Part of a small language model's weights: width 320, hashed n-gram embeddings.
Each number is 500 + 50 x the weight over its row's rms, rounded and kept within 0 to 999. Layers, rows and columns count from 0. Numbers have three digits each. The size before them is the row's rms in percent of the matrix's.

# layer 11 MLP down (transposed), 1280x320, rms 0.0315, rows 450-536, columns 80-159
103:534587520346429530490480442450561474583553345525491502424613449564581472504501487554489549556524539532499474520505582511464456495508526521538539558513537546462538499575545471453560495495530492569507488454520538486435471479543499559420475401
094:469569407499479397434613565574491447498462500463451604519424456545601508480507531491535550433505562555522551530413539487502510558634372628534411500486560495483487477491480529541575534509424429551446588521524540489594365453478558386399566484
099:489458572446580489526557555583610498451542524507466599568540474456515554456446440530436514514457549527528490511451443512498464520429454540524607406462543445497559615492551513520502512527461420516512510575551509494547342545519509544443537488
101:490509504535391565538471515430440458573516403461496539493519470506557445440516509558476473450508568580495524554538572516437488532602485549526553555511557457456606484435502543489477481448554481470533401531539490541450544498425511548521474429
100:506509453484469564558608476532578523450455509406535535584471500507520551551453548541538526517475430449551502514558421439464494407583463509563490424613614467589522511574536445526542525453529468466459492449477515531582468601503469547554413526
102:505484433533452540409389532455442521540348514490492496480508541452440555553566547467478467480501456440558567491528502403566456554568497487567456489458481421549475569535521528401538506583512533408474524418494564595539426458511558528570523479
107:482420476545563474518605486466478596542492513518469464497400441628430457485533465484505469480519450479519560480560539467448508458597453459566525496451495496567534429527420587452500472525488463507545550468561493473513489391479496458519512529
097:524564488530536476457598618497483444527476557519433523555519484486511559546457472504437510423486460523483475575467525486547495404482478477479390574528567477496518543463478428557401563581472563527576510454483477472542432469603578437480486457
096:596434508508500469587480474452572504509447479455438458554466498468454453507474586501509538506530478542489482419552440361530431409440523539460599515503518524463434374564479457451559515477432551456480464507488557489508483493524450490526490538
095:442480484515415495531475514472543536524494422424492585630523521504537486539441420489433579577507505473474538581548522516472328509550496436503469476479541426546525512515476481446528493514591394570575496449464498506455466513552504462499502579
092:566474542510552559525536444496510530444579500449499545501493469481407435572527487481528538564444583380586456499486551450511569452418598503541526552459536499453496436545409496464535562451499502659484493468551535523481574540454452504499527559
099:551530472615492600533512522472409475510531433485469563537489459496576473501500540518538563499523482550466502457509488459489482543548431455520438520544491663454472472564477495580522527571475539477617581498476579501569461537542529476561548475
102:523469482543489563517556645453492396456491530472515529578462536463444431609454531494491513464436510482486541603514492520492522462437470482549464547479476550591539502487487551381579562509451514527537443537538513458510510455415507468509499581
098:490508477458515471573516397480568447538509475542480523350455436486490538538501507567575658504513539557518551485489527498450465510499412541623478561509627531493559555536520529482474485518499564397592594518514526522527508471429469416463428443
104:543513486433415409489609455524510453561490593529558437505562561457478571442531536502546486577443525438517493599492453498435503584504428521535470566463493536542472455510514486549429504520463458549526461455501453431516377454510512522504559472
087:446531439607506451496455493467486410517641543512520462503595374495422598515477511435453551500555426521350476512466440605447461490471586497477490391541519538457547531547499458477431479455587590491436464518435498449466436509553451486517505411
105:497510492454563453427418454562562533533502558542527597529522619486452480524473487545498423546498490442522506402443464557439423466453440530500474510517423452494475446504564493491453598499411498483465606542555460500550474552557512516492462470
099:548355494568526499503530514443480488487517454530497564460504458636526500482598556543468474482418480496486516448436551478501543469500458442491513503506427485467463509527541463478512479500480597506544415416564591462475552456477525540555610539
097:504528518491522492535439568568512507461533531514494336544537473474481478539435507474401631537431444471536530482497558587505516550578545592501474503518452431481578543482551600457592480506507441451446427485503575513507594473498440430469558459
110:455526493448504565463451537434514600569526545543491443515465512527476498384394546549482530520540546480575512411446510528538487501483446470481472458403457408513495554491476408456489558510462556505402505509572494475447541507580525470487493487
101:445423462564483564562480574472508578415461455502476554622482576487512460526518583464466505492523465431547465566510547546461551453546536538481504611499575485387496506466444449572462505517404494546421537495567488512567437443461456561479477568
102:447498489474455486484485631523530544512522492523496442464521542443477496470549442436536485423412455535562485527491537521476530518613544468511514460554471468502573448587550557519512566496523400525484480414457526558544455473468581397496470478
092:545561472531502469486493467483565442528451507511597608574558493494591487519442474542587510482548493373546453456443513524591476512504457538526546499544508486375570479421463475465442610496487429484504524492464522512526500468496548427504518549
101:528562552446565439511523548437474525489458469528550592361455445482423512419559473516509400532524608452566520418518480542479385561516565558439494430443579476544482567563466539466564468479554476467526457501466517519542494520543522508576620536
090:407425443486434508520444479512453558482495544502466504462496464545592577453467591572424463573516520446477407491601529505561537479513551487560519476533555473578461446570412371408524488480523457477456468587488529531458565522515428500544494535
101:547497552515462494581503543450408545453520545486510535441563489439518609522494489467542526519415436536516450534476480570477468497546420546446515424426399586472504495431565579465523486547435487550537489524469526470527508523500550451481601436
098:533629518560510471551551556540460486438412551486436492513479515449500514490528528447502514464515624526498542537436445484437580390515522477577566571466493521577435578475454458563442546515466515489521512451504532518528462447545527542515477484
107:558522521518500434489477440575492466476496511462504499581594526521425537565439438533471411475511502575493501498457493630549395433511566534486508591451488475618489491531425523443521472439521525388490569502498465485481558458456483457652503528
097:435468476497542555438508499532446477614578494454518522487527511472485605547474477465518451381547529483467544543454516487543483569501417454483548598519541484586524498492536529487467452536497516465446544391474491506573497515462568561460568464
095:575479510548517487586493526478567528413414472463539500465500426479455575509550502560524495526529536491492512584536613423502454564553471370530538479460588542454511508487493484438427594512469475374576484448496478439492503457459498409439495473
105:405535637618542520579494562495478499516563551457524481536558433537461524505542514490505543492596463470455521582516476551447520541501529533610486550484494535452533430401583472530449527450504389459475521466544516446529462486506528441375536552
097:508552544385464506566484474526498543477463502459442522405482466485485510477546482516448450456483499452438532368487404553487575487563481432457543443589475526493470500559501494493494550456552475457449553465596504479506504468567526462526530486
094:525469629354656494538500507553561471458450472574547424559488480563509463522488528508523489467570534609532420547532492507449521508526478456498512487615519547473475470589527506530467555464429520505428582533507542462435504444494505556483464479
097:508453498511502604510485475548537494520445493534541582536501574494432440444533422528474537509585524603464579415470529523528439555556512529537484449573438448511463423542531394618504501503521428516527535564417430512498478385531518317507527598
101:551433500483539393526472479554502427503486559428421541472583513474474440550485581503552540547480599543472450578608480508580562488521406568518440631432504440472415360391513520545545575578495536448462514481461497486552528449521448498447496402
096:498588550546475612457502409493484488549528473438493490446498499506468517603452527519506590394565523614426484566506445482518447502354490474653526486550501585459454502516490426442506534490547424504455538496503538452509514542509539465472468481
099:530471517547407519405499395549607503517473535567554467519497567475528479515513526523424522445453461498417567440539440446499477503617492478483571536458472539604492466587504551564506510497453516579463535472547430507519573545457481549508466486
101:494534479461494537526571429565408426544576604514562497467451444513523500510507391532520559543502543552529532466546480514557475466549498504501511544449502580454549499593463531508636605494420467446584518514485465489561485406417477501491516462
108:504512509448522554434421483432489538505400568594556465487507602485428473452537585584497573478480489505580525439530475496625461532478514508407433533556596548542525416600499486489516488451532487536471468486482515501393579501486523528577531374
104:482422502434384522442464482522480473530580467408552549586567466558486449483493561592556386465484612482499454421554507506531464511536505467494490492460476497543495474582401523585473521514515495435535521557470475514549469529484521490435485431
094:465464559527492535471433484536448471460532361502484567509587461497456490492571477536526493463489438416567523550469559474529484531508495484375569451468450481580457479498544410551544524407494476587386466457363545494432500592560528508459504452
110:462501517489460525448414468465461523555552602446445531463537489559467444499543507551545485362495548471413493439592588566442440493533474439486562503513492529641496490484422451504439421509464517509516500523469496530427492510509509496597521534
106:567448469536463464544543471521447396556566477470492456418542480433480446494517554444654512495473572382642475536555507409531578450506534475473532450520499487436533488583551478542471543493565524561409474469453518489531454585519482566454473479
108:543493537523605441522585455491404454516448544519514494492475518523464521477524491538472503514543541492444476577570432463573502472520423498455477520478420405467524533499554624463528413477516496495467473512554497582539541437413541470457546455
100:551518516557447582415400466544553520496602519486513438439488484494548591522449528532493475461525463583515479381606483467485517526478516457484499550413518549503520483454426503401561503505480547606536496521494489477573532491457558621628505506
088:554539497507540491464549487464518507445428487432461534441516522529504431555474529503547447396488485504515503493458493510563494581550510508455467526448499461497499424549457519453445446458437490496444568558398490604503484472481528515521484449
092:471514437532526481528474493503533466435471556444511494579503466544486540572585518552475528483463459435482436507513517403502574535488509414527476518479570487609539472523466527458539487538527529524481485500397546471523418610462548475531522448
108:409527501451501477511453618604509519465484429502514444580476436493443501503527511552472343433549491448428504459478454458533509465471485592551492487391463528462533447572444556502563470508595637441448463555568546408507448441592486522460544454
096:484515518472565505511512504385470478656491480484563437497409459462510519452471466464422481547593466562549594570430488520439469551486454597487557642475518489342526420476500451484485507513475499510528463418532515507488535539487468603560505491
086:453478499467510503512573529525485525596584408543547479491521507430497514563460492530565555457519511502457603560467511452478435477468439458519496514448531359513533533491492477532516522548472486426555533547509522535451482433494503568576515386
099:484439591459470476546539473498526493628580432506437588480498467471479520509470522608546470451451472570454530467464492455449465543481494514488470416499441458527538501514428489515523505544550538553518459543558537489490524479492565477528468573
102:423508541393414567449473505591501507507511487528489549535446490442528544482539518687511440533480514460530549462564468531396457431430516489516519473642426454494560489615466547538516365521502462417537489487457497374535557425506484533527499560
105:464556485474501447544475445454528440513367339452485463442439468499521477496523482546549596528451470579548468534588458543574563508548520517605506524462541494553453425536549491518475537471494527430473502519501478439432435514428475544466533499
096:578449463456515473493487532505483536519538393452413492529478525611399491465488455472517514513467401586477486551560504503365538526487574440639531529552499555475609453503496486516501566451514465501522551472502511522459553564543493436488492453
107:488557553412516479592520552500494532524510441453449491442502469484505471480480492527414474508529448528536530527438435462550562493485526439456526569511410458507462475529525527503468481522562470374548507528522527491508426510556557492460478475
093:441482546541482483446463431515523567546528478632492463499450406463525430460492433534513459539545542512563444594538465518447490554562548477501497520540469480476554481482442574529460493445566404493496542446527529461519560462524531473471512461
098:487509502438551574596606564563574513421466539515512433463536405561425425467496643410601489525526449413508553542488476447507491556452520497517506488423558494422442485544507448458365589463446500506511594437567516440551565463519443408475442477
094:546451506545600507517502515543523503431336602527453463509504500465436511552440501454631524454526539577436506537577435518486474503480519515559429411513452437469519509536431445496541510446535456632436496566420515548554488498451534533457533531
096:506455616471496471548516451627467456530461449512430555526549542438449509528551513495478405477501557466443574542518519512438460391582420500424475547577504552543564453471562469501488457506414530521522578454473436493494494519512481474523468430
102:478574440454506467554505504489508479434494533403450459513477529486503458438514530511438443527553548482518510557418509468508463597447491428514569495527484456455457498458571455499461473468512517442482449474604536601501504356443524456502520457
093:527581550484490455489495386542582544531519384431438539498447473493485575484472522590534510517539508502530553526545464453410492491509559465487541532498539610457398511474561546464487594451486510411514592503502448518491510463463437434551564401
093:482553557472457462452554465422412541573464474439543511542580451466496446468450566500438525530490430450570489556516545581502493466557470478498437443507419530436522518499543465558493541508509510406550511459474551508447513398434503428525452544
105:518478531505487527540467431484405534473537484517498530449476510341507461481538496481461531580500605494527491494459422584550525442572493540450460607487578492450478509542367568509519487566386435435485530503519539446426579570558588519518513513
104:458552517475521492472514456476553476513462498513569476412439522515515515412512484619494475530432489505571580519557452505550508468569501537577448485431517524466589540508464430557470472607477566553568432468412572463539545454560481506489491468
109:495561452499545432551517469520553501442457517469478490540587601525471533537419508524422542554469496463564479560531553535566511507579502516472487490526530488510597504499469523549509485471354555527373570438553572440527461513477488506530508526
102:470509484482569483465501463457502502548362471444483485468466555520448613510461546440511443493503601471517532454453458413572515546528597534527435569439586399560609523559409537529574471409490460485464430563523548607504460516468488496519566508
099:431474493510389466475518519463500475555479450577503489506555440454412462512521475510586559555406532500463535495516571582528597489499501534383502513412515437458592511463464484545529478650354579511458402509494419487481477448548545482551431562
102:553480535574454492479461530437584537426550465475563433489609405471557457491529550434538541521505596463489527374447476433552457500568556545520448524424526485530539434573462517526600462538392618526562511487493494548519523487554533435413514571
100:540519500514480493512567418503446497540576421452511413393587484471493427435483480522493553495472563425494498558404495542559491469527636475583529491487514418457504553530498593522407573500407521491473608398538491533521491536523476456475580534
101:606515431503516442516506444518415488478474578600479556513486611567531492475475547525514575485444472561456444590501538545411573415516463481471520582564509440467435485463471439463524537472554468525469461509568479473442443421457588423479478490
099:475451419500492499482441441481530530498486582493611388507557578555555465527489582501576466530501436455473494506545469506550619535492450516554517548557543489533514475426482451491545555527465425513508571429482477616512510474501473634489485527
104:620576532509499478505456503481507523489473534574434516542541493477506561314559463458439509586519502495420611508579486546444474582485427503518480496530504561436413560521489442459444557505553563556422423566479514443433573503516525578510509506
099:568494531541530531435540473500466542589478520574467579574552463507516431532483562549524424511569470531520644558438442538475407464508525460426517502494554520528513543520558525456434418520624505578509402423612491438539500444506536452515417462
107:528548551430450476504513558420488412458449525449550577488456510502530601484588541480500469579537570450413396523560545436520529534465511423491517555480535524498471433411601463502468506352465485511516480495490513536489588484501615607489528495
106:554539460540395445573405460464505445393557496558491429474549522571590533558449489482539508406498496459455418556520540544434488540508535526483455503415484488536480527449534467542413447530475487500493509543464542453499503433619582553473471459
107:531560453500486577511575437489505443507498578488554430573466454425529524466553507513506465363592618472532490501545477528486487548470394565532515573457556435570375542465500567403516453463479600479524514433401463485502463567525455424458487564
099:524519577577500507455570468419539528569473481515476386553536520496562517391390551466523533515516449454542509513583475450448389473469455568544650546493510564463458518546492545480507538480550523431476457412504462500580519455497463489502495468
099:423432523443441387442463490505456471434485469521516445633438587465538509542524505410635454478485523534484547475475444546404437502457566450532497483559538480493510421510466524540409426469563527504492469523443561427483545505516531496532488556
095:448480448482460502466477538564492444523481487508448477465474420508427511482436427538492486465550454509510532462545498548539509526504463492600475448481607490492595424474457548439554500496489543363409621474455472496497382563490420500513404504
105:528445473473467528423502546495552506504483420466612456485510552479379576592488464482425506525428571498471517543503516460471456422452513490437468392492540447482606529522492436522480517506493416531473514525503473500480555586506403536495474514
105:363533426480413553530527498489477496381459471396470473427524517506383543519473547445491560489522469430463543423499466444463484473495447470439460556522460459559558519449506516554546474488472427506524422561514542466529408405502465544536464436
096:460490496449505468426444518498494684409449491548500479510469480422464473494474479549454522480515522491492514538508441462504401463506415604554450461408446519500512548556569507475570517463482554440480534490478506419464529603493466456540495541
095:511559585550430490510488532517491499432542474596509447490416547510477533565564498490526580419557525456522422484544507474467513534442479492507447530477371482465498542476536534461480469616485482585565394490494516541572580496483470500472527484
094:538447507512479544472544548472501542505500449391458560561485421565454563531473521464563532591552484457464494510529482494493579542448484465543430482492436504600462500450497538521495512520492537458443395468479498526502529554568426493451515473
105:473474546511459606457520534488400526482531515481511582564480542450531453487471536537520512502549516535514473560516537430537443521469550463448408501495508458491497524599514596399525546425446490510527498422539470499405526561464392579527360528
091:501538474350478471450499527562487430450451461491496489586549557464513508510451542561432451441468557509483609528513572451469524513553448501533418488472472467492433523450492527437513522435538488583516447504530479462563492472498510478441435482
096:524505502380504547495565493470401506437385461490534512484477549555511473478554510458437495499452512470451452550458475558436577569518554520462600470504468513426474459538456516414512543478469507509540532430412540438445403497599535533440507525
# layer 11 MLP up, 1280x320, rms 0.132, rows 451-536, columns 80-159
095:412585475487489501613632472530513507608427527504484501541566435492513621500513487579556554498428480547499511525565559495476492494593449508559458482486498556554491505467547474537529506423461461407480502520551614540469476489627388460401462473
099:472620462539537590549548458519459508532497524534573510497613517491485549561450442474497446385455410510520468436515572454438472529519485506488499418404620464439595555449581475564448503482621538508528526602581537635547512485508471481431474445
105:500662478479414470495476441443491504597528489553450542464562575449449563454596498473422507566486544452535535480422512553645490445534491488462449503382492532420496572452525493466554472544462394533447530566543554461499417545472479510517465514
104:472450493484585542505513545460555394569488448489472539506547527486423525482522548576509556442451512419493572465442443539569437592482481511441533465522466477448475452477531484582555557355517429613548477515412503526606550416493481522500466523
104:485520472546455502440366379547459450571493518484464525551497526460504548472463508482487340527659426455498522554615509500499507511475525551479541528615472503512480446517394534576495509466458531447460490495438466467520460397443526428460414542
105:512513546555519445457573490425464501527604486565491567439556530450584437474538470466496467572459495467498548540528473638553526450462434499493440499430379532514547445558494472546462475499487530448528542642581510478475536492567517461483533523
097:466517518470517549487465445379519552600483556523512501432478510462583392512546415543568593415493532510490488527491619404564492521536536557573473409440485509573481509428422438441559465570488477619559522434545459493493525483540456443592453441
095:572485498512448492455427516480433565488470482446514413542518443470469615462464457513526491477541640490453515543486476537476576440455507423484528516535484447528427472515467449488518484508514546476520508528511523432537501479499535455524461488
103:457557499645481499427521504459504571485358449486470565527482432435521542452465380485513541488533450488489478507523506503490414486516443509410488526411570502528520577495594481542583503494547458465482546482442509487534476477543506461450575472
102:530580454644446531519521534549533455541496563489488427541464526438488481448494470511521582463529570461381543412533547539479485474527449476400529459546531557505456531593497524548492529428564443520467510556496515541504503548448464486362578527
101:440523490539484507464425522479509495573469513505602573454532420518453440497485563482534533467500520532477578458535524536541581457517494525471434405464487541460435486525523521549501559539597444476564505574468529480480475499551455486385526525
105:537512492527492511518535545508533538505475527456438511522473480449512494478491562350464561587515445527505467512506492540416494479554535483496469566553507521465489483456459518470572489561526474491492400546442405376425564443488578453420536514
097:461491448527495577484484452500512495450542577489516481507552544468522424501508519536542519468398493505415523534508475457356462459462565471572518523538558533501468504468501593483552525537517504449523564476451468493433550511477553484484523520
103:448547532552458610460484486487541545465361503451396461530506517592476556499507499567471391488380460474580536444517466499427550477472460482554410529567469525509481473553452491550504525495557446572481430553475426536515525577504439511518448490
090:406503531543475575422525511494467450460635587439546529528533448498511460517470540553421524455661482568476552511562442501482443579603503522494379476453503488410551477520509517536482403525477419511436568476407534554438510530552534419475539396
108:515415498550490444485484527572463494537453478576527507419522571492440518554499472547482487496490505532520605452495459462519477579459490575552492467434510608556477472496484469466479435516482394488500539445606431452446412472441539540577521420
100:590572440526540486552411513496536565476446455544479444416446528478562491482451557572489560429502490522446564552434435501519562515532424478530506475479478455524476482609526520451567435493511526488571512442496439486474460486457489457495493523
099:455492504435482458497485500552607592524523502501399489535566539478541428478435463523436486496574466446537519534480531510466513557559475606505475443454485508445540503632522551524470523495400494412507496465468531516616521468474439406508409488
109:616513556459491571504531544461524583509550511493422482536382505588457486443437580519544414539527390511468595472498516380479566562479459501451426493449504585552504511402477429494523449450512476566517583463541449540494532492546511576501490460
095:509519491423406627461438476408464487595493543510476451503524447450517524516512565390461557474474507549529417414500458578456479517508558560531517528536508489437539612466481553502522509521445507495449552443530500438516529534527588545425524467
099:562476454455461504464567562448538466559510406489461480475497458560460520619455502482514452479524462441491527508437398530437465548488527473436439511506482533551475451461580545448412574552534485409511464447496477513537486470497418486543502418
093:550505441504465467398509484556501451489474520450503483400457583452502395517532499483454518508547538393529533443543569564561503494372461573544556515515462462469477527437466524510465475561493600483537449574545497542535509432435511476410507515
103:528554504464511491523552497470463543502516457406560548462461580548511525538512490533386418554572609541547521437554530529503495507429465580371500528372588537532500486557560465570425525519457502545419520471533446534507405547490583534476528451
090:500415541494506427537484453535535472571486439441474473561525497558456472466432593476498617410528396518506510493575487409525487493562510494567485521537462536603479504445423437544439438484477438555511466465530571479493473450527545468450526545
102:509507424475571454517531493501428515506505474585453550447518522562564500601507532429553537427583504502570501486479505454525497447593509520594504454472487501509472522399530499493406514472504494494567565483598583608524519525579608462503561443
093:521520525545435498517447451466454442440429538509465424552621507469434519416467397448425493596538557517485463491412508539529541460507495469540512468455461472535398448472532472425462592585487598525403487494484413432628407422501559458479478510
123:578521546536521458502471519592527594482464582501470571472454613470470482608484414558452508422499492456548499468474521517540532471514534520468554512489548543599444567501482452516532482533572534446496536540503485516530463538472480532493496526
099:523511608521525491457497478464537462458452389466477543518547523515569455462545537474529416457462525466506402499508520518537366414452532479488511548465588507552528372471558518504537428527530519526496592457528481561497543469492515484515507475
094:556583509525519441565497450495582572561522494451563477517511479529456484492499476451504485500536485488522553475526439466512481471474416431443506428525496454556513438502419527482481561474449493443497548451586569471540460474458536390482520461
103:554545506516544491452509570607541589445535493486532466529457466552617475513545437498424483430577470546484511444531551526473463567499542489519493478489448562512504596578466540532555585565448471511560540368489635479511516503428633520506615545
103:441484419533479467534433538447521536455536508445518453532511481405359544562554523471439470460479559526594508482485526490540559586468558561510526560551440495446483493456510493482485482511422373446430537491467489419548505596522480428545532490
096:568485500508457556575421458489515548545467470504430543422482470515484488492536463500424526512503521490546529416485485487488531494512546338540550515468396558516527552550496478578525431489588485468448561427507431514537493438421492558551507523
094:463416533484520550526531508541520535600535502450497588491508522530469481581543498516486557531507445501509477467469507533473566526440518466464538468486570503592511520448530493522516431372534547510492494449499446443514546529589512421402473636
097:494512479579541526564482489502478526541473535505515527412584541468494531422502447557443442557453570554415546522494391524441522495504487453455416502583425515455532626453493466437454511507552517594542452476560526507536490539533516496545577550
096:449474552520395569517568521555418503468455554607502510496585527512569435516475534573574636478487499448486532561544525518485506392548450507384431454554471570607522521447502435488474538560477456545390475486520517420413576534581536507497578502
099:446451497488474440493451412582581521550433457524450461573549497505455461473466497568505503478523587476481497477463521529457471476475453470505519493532453513506514537518490561495516630365521533597468534519471441511505403550555530576449497512
094:476528484529457537523537413527564527511540455496493494457484416470523515598556565482503512403529463508494460529458579408495569521520426609421570573493525494589544454512480389491536525561580556491488540540534520437582565526494453543474563573
114:502465482489516475531386574497458509535478584455471434465526547489525488492551631551405500422460492415465580482529529472551560467486484486373507484486559482587540518547609441534536543482530494487493526454488501561481473620420515473532508490
106:472554451421565354554454467429556419511448447461382463609419526513496525486569440480538481549544497484560579470446498548607461494522457559500595384427488574576502490519457545538439505517561520424448482531469496441578503535423516537394457506
091:494502523550466426505469449413500432479477431479512500567413503554493507588460562558453534558540459493543473461520581432493427498495519553534385517470483532523509511495479495602463610423549521590502503494424423512440445603467479482522434512
114:534460512476466490477454419456528444516451468470475497450412555538503561522456435486484512438550483478646437427527532446531415526510529400456560545514452544506614483460491507500488483604452462433582504491500518447461452528618534486564496488
107:546491498567518550484487556605540512394460506455418551374455500490444530574420508420530508553491509520484502443496566533537471582601540561495470463534386565464533472619548406494471495531511447537440493514461484459531521459576492339462502418
108:537565592499491590410538507460550513539529546561449586429457506510426484510574450528492488484541438486504475523546497467574427565467482445411396448469563438452568502480548453482493508479520498394430485595491489521540484604484528471549529554
102:550449503485428492481520473483538486518463469541483432510486600561459587524398494533521556473539562522536542494478502422520439541590426516597478418531532529580553507495514470449516402566494447492556453542415495597545452424542572453588473556
085:534480566494559529453507470381535481447606535490457498461534480508510515472423567596555566531513455497488453545383514417575532476466534452455441555537517552491426395543509507478461437539394465471463533571475529468523510496482626521483486434
087:457542450507580508487490478502437480409482618487514441460448490492500395547498601506444626503479548522576497542456529418446504599459504447495542485498521500523522523554526589504582537557501479401491550506419489480511455583491568461564489404
106:521550544514506585482535519535447558510406436470499469473604474512452492434569563474451529497522587543455498482574485514415506547542553546485465485453535600447562586621491564553471433553475499546445530528555460514522486438466564458480517557
090:455486512387492520453576484340494504495516516515493486496438512450468580575513477483577398502669543453548474545424581495538490479465526496447484420585531483453502450465408499432580485497512476536481508512480505547517485414522525503593480463
088:633523490591458536398549488470471437367446561428491492508440525540513543515539475420521463538508515503571542554505568510468495470429492470492479432414439417490506474515540435550450566598494512569590437525456555496464432553474467552493498542
099:463578542509534582523484560539540494471554581550519529512515492468454528586508481533449511511478392487625485443504516514474528573495536433473466474571482517534512524616555535487519492509501473419453537544564565523437587516525580478453434544
109:469517543451467472494569468455520570521433493468417550496406525474510448540511559463458404527482638445452466494445433496407599458495531452432508500469488516635443518523519401533417424525544532492602483514546477526473514534522430457508432423
101:480525567445549492525410485534431466519558518450497466502505479535499568514450479518559485543585427465448549543500526509548498494564551422488447518359459529554483361546528530493499459471522443600416512568412537489500493512470548426511447495
094:534494467619476545550440463475545530474539467472499572496496467442469515579490516433556414516506496565431453519571486495547455573531546499519496537570516551420545531520505470453558508535502403546453458529451564547535521491495498456539540526
101:414417526474452439441483560350526447504476497386592552459492595473553453548478502461510558469556449525552441507522514578409519573494568444519551401480346508458567444439504508577492503596614514523422437497540501488568426511483520535483513488
097:539555488497479578496348520550443540495521515431568486573484518411641496537411430482521475564483579488511492467501418422537496566453475448428543527522502545479575393483502549547421475615424514517471478548423533470564505554536566407545530466
106:565546521481487508445550439515509494545587447593569485488573555388600410561434469555612488567483507469466513521523595504396568459471481511480453487567547470527510457530458507488533589566464501525421492479460501488511557470491466537540475525
098:587462521559563501412545391567477557514430570503498470462510497537456490501482483466505620439538546548460508518500551471505576539548484427651528522469546498505554553463407558570419521366450447504490479573418587483442521543417469509478489473
095:472473547529506424500495508526493504546470449586460534575540525447468469485471485582543393503592481493379505569488541564521496448451458583474511483502577504490542573447480563442476398556480579547598554520495530537485540517448441403552575498
105:509430451458468474493514471521526440514510471547469455531518493534565535489492504573393539443532560484581466526451499510468493572428504476522552536518421529517459429480563480491469398464492517550481498458470518486412481428480445490498460540
100:555515478551425442393429528494500551532539523522433488505525592494483434509507543591519568518551477564469488510492549572531584425474519477462492433508491487569492460451498500474457548489524452499475471424426537471530461568537583431539464486
097:502445471556491424472546524467431487565484493447459496478425421491498522536522522441467484448426442439525417575497510506421595457458478469501470563517524518506487485552477577527559466515519579429598493625512432517566541435467520432463561454
105:447519576467490481526497467542532533599459518574484478516582484462519463476561523554524526521475580503548529513482509498465449524485486464488571491547478587496380485495380400461415480461523450527509557549401472434512558521547641413549562496
105:466433537475453419641621507514557401490498532493486529478538439493453516507532451542427377555528464428588489482445499471514504573482460552454513472559558564460546484494525489479538424533591506482460485571564604528532601572483455517510520547
111:481482571504436562539482581567553502475439520561567425468543569580561488558461437528489492401467502484448460541514493499454536553496427567432506522448592570527433565515616526506612498424379586585396539466464539476462511530492491502520552466
099:463452517514451519512502529466454479502399443356529475465533477454563655467508509570527540363492424409372430466405551487535557514560498400463544497483485421472550515499480528570563486468507500551492501533442590495507440529492497477460442460
095:470479461507495496548552415396545590558489466530532476483491481476502415489487342572400484472551459525494462562460515519543410538514512475644449536560547512471556438518473471462494413491538484578519477447490481446485502588517553428498585504
109:451531526406464502592540505551463453429493516562536455450503487497452570524565498533499559564447572466546406457512459455495436552505516536442510578558409520551529531544526541540533478459501513549492480518453518508532599461508520413486499529
101:509457563441451443494598456537584554548534465485476445580508514455422465499499471473403463525554516460446503494451522487573506497523499525436566436568608515535552534512491527606419408486497481574544561401490573487481580524584491540467566414
099:517533479599522508515468502570486570499445541482478528504455499504403585478447458498486467449456542442482469486529495582561534490423591481506590505511542560463446500452486637541578432604555498505525392514564592435435489556415509410546459505
102:453499457552454515523541560556537435441543505572490524500495447615400408483567481438458549575495545550428437544371518554568545479495526422540506440489479579484551519494564476536517513569526483555451557436488432461514464383585508573484522387
100:444520435515471556484431498538507444478473432453485486518489494516500504470563446506470451584437469509567484543515496534437423516505533567577518439537481593519443442542540422529439462482533487506405528557537510421399513524480464481466412606
090:479539534508546465560571496470497465503530437552534444507509476453419482439525563388602448447434497540482557513547442565506534468499560449500478485432488490625460442553565546477456544519554488505524619504458501562567500560469569538569458494
102:482524510472470519583512450502514519451472470477455529527475553432561536499533553450473447437506555539450341497464630499465465390511491550468554493480536598514468409458476597630585530554468505498544460493463514526502588509537487523548469502
106:559410538475533533546421469439497531466540452521499504542466549545499590603473425459433509536548467458442315497442586616506547480549506494446497605501452452539550534485450517486517556441648524518492404417527428441509403493398537506489376577
104:517412523433494546573536475604488463506552498529450433501472479483467455499631457491569468518648647523537473519483565521495481545550398542477510463490503605495477500413519442581553495489540512433490449504414484477534506458357408551481511562
099:497435445569518529507520590522537500405625446467495514458572471446522523413421492479507551470461501578544489527516490534495475484462463487510436538426466497520505531446525557491594517462579486494413511507582507530498478522613488523544498517
099:465438520470474520469586579540492484474571466516550449458444452517479470463509486524548485587558485421437588583557466511465483469479512451469582532393458557512394494417508537509512454569488470555493530495499485463551456612513522501534420424
092:473479545541459481545530509454604531431503537438540530656539407519538552497520395499427462497598449544528547476574566514505465547479522480484525501549553475458525503472508472506511591469516547505392506534440494546439424529530456511542390485
106:482478478502428495541446552435500476367449439500468543486495461527488383503539557514566468603539497553516491595522450488437444501425476536364444406483509526527490516494612515521483520542560574464511485481645483504489519646472441520479486471
099:485495638469454510550469526521532533545560527449546482455459419576404605541556493510491486569507536492524434409489506472473455570558486490459551463515553474552493555422497498450494499538456441465516455503578512512490476422411478402548542384
098:547478543519515429507577452446548613511437509519446435484613511492529507586489499435377515574510504540578634510537468408498410481606475550523462587524602519515501574546479415505541446489479477521452514511521435479482474515510437518463483455
095:439505532452455529590435573369586599534553469457435463570463491508561508506581490524447498486421468488505450544565417500502464507452535542561505564442422515462513635562517524618490456459464530486484552515465497510517495545518449601474476510
087:450494544441491489499437430527470469540516526500489464392542419550567417565421533458545490478528520547491504377505496459501595421451540526426395585365480530549452529433595503446498530561487510532519497501447510494629502540446418400476464441
101:514504532440491525509546510535535383483543438465524492403467517502485546574535535475432553488508516513572546532436464555443512482594431482495548426566460525527579511548501463459524495496535506564545616493595534471515432482549540535519531485
096:434578473505451525558521527440492473416461439508536484431506463436516536577588550450417435556644547525517554556488456525504497437499503431449509464507486544462466483515541491531470511507450504529508486494455484571536506588466527576516583488
097:509529553509546519544513518543580496467507404481507511428422506446532425552506624469423523514490473470488481413565538465536579538514459489565522541481497590532556453522448472532503440484458519475511541479545582501450496453541505460417390493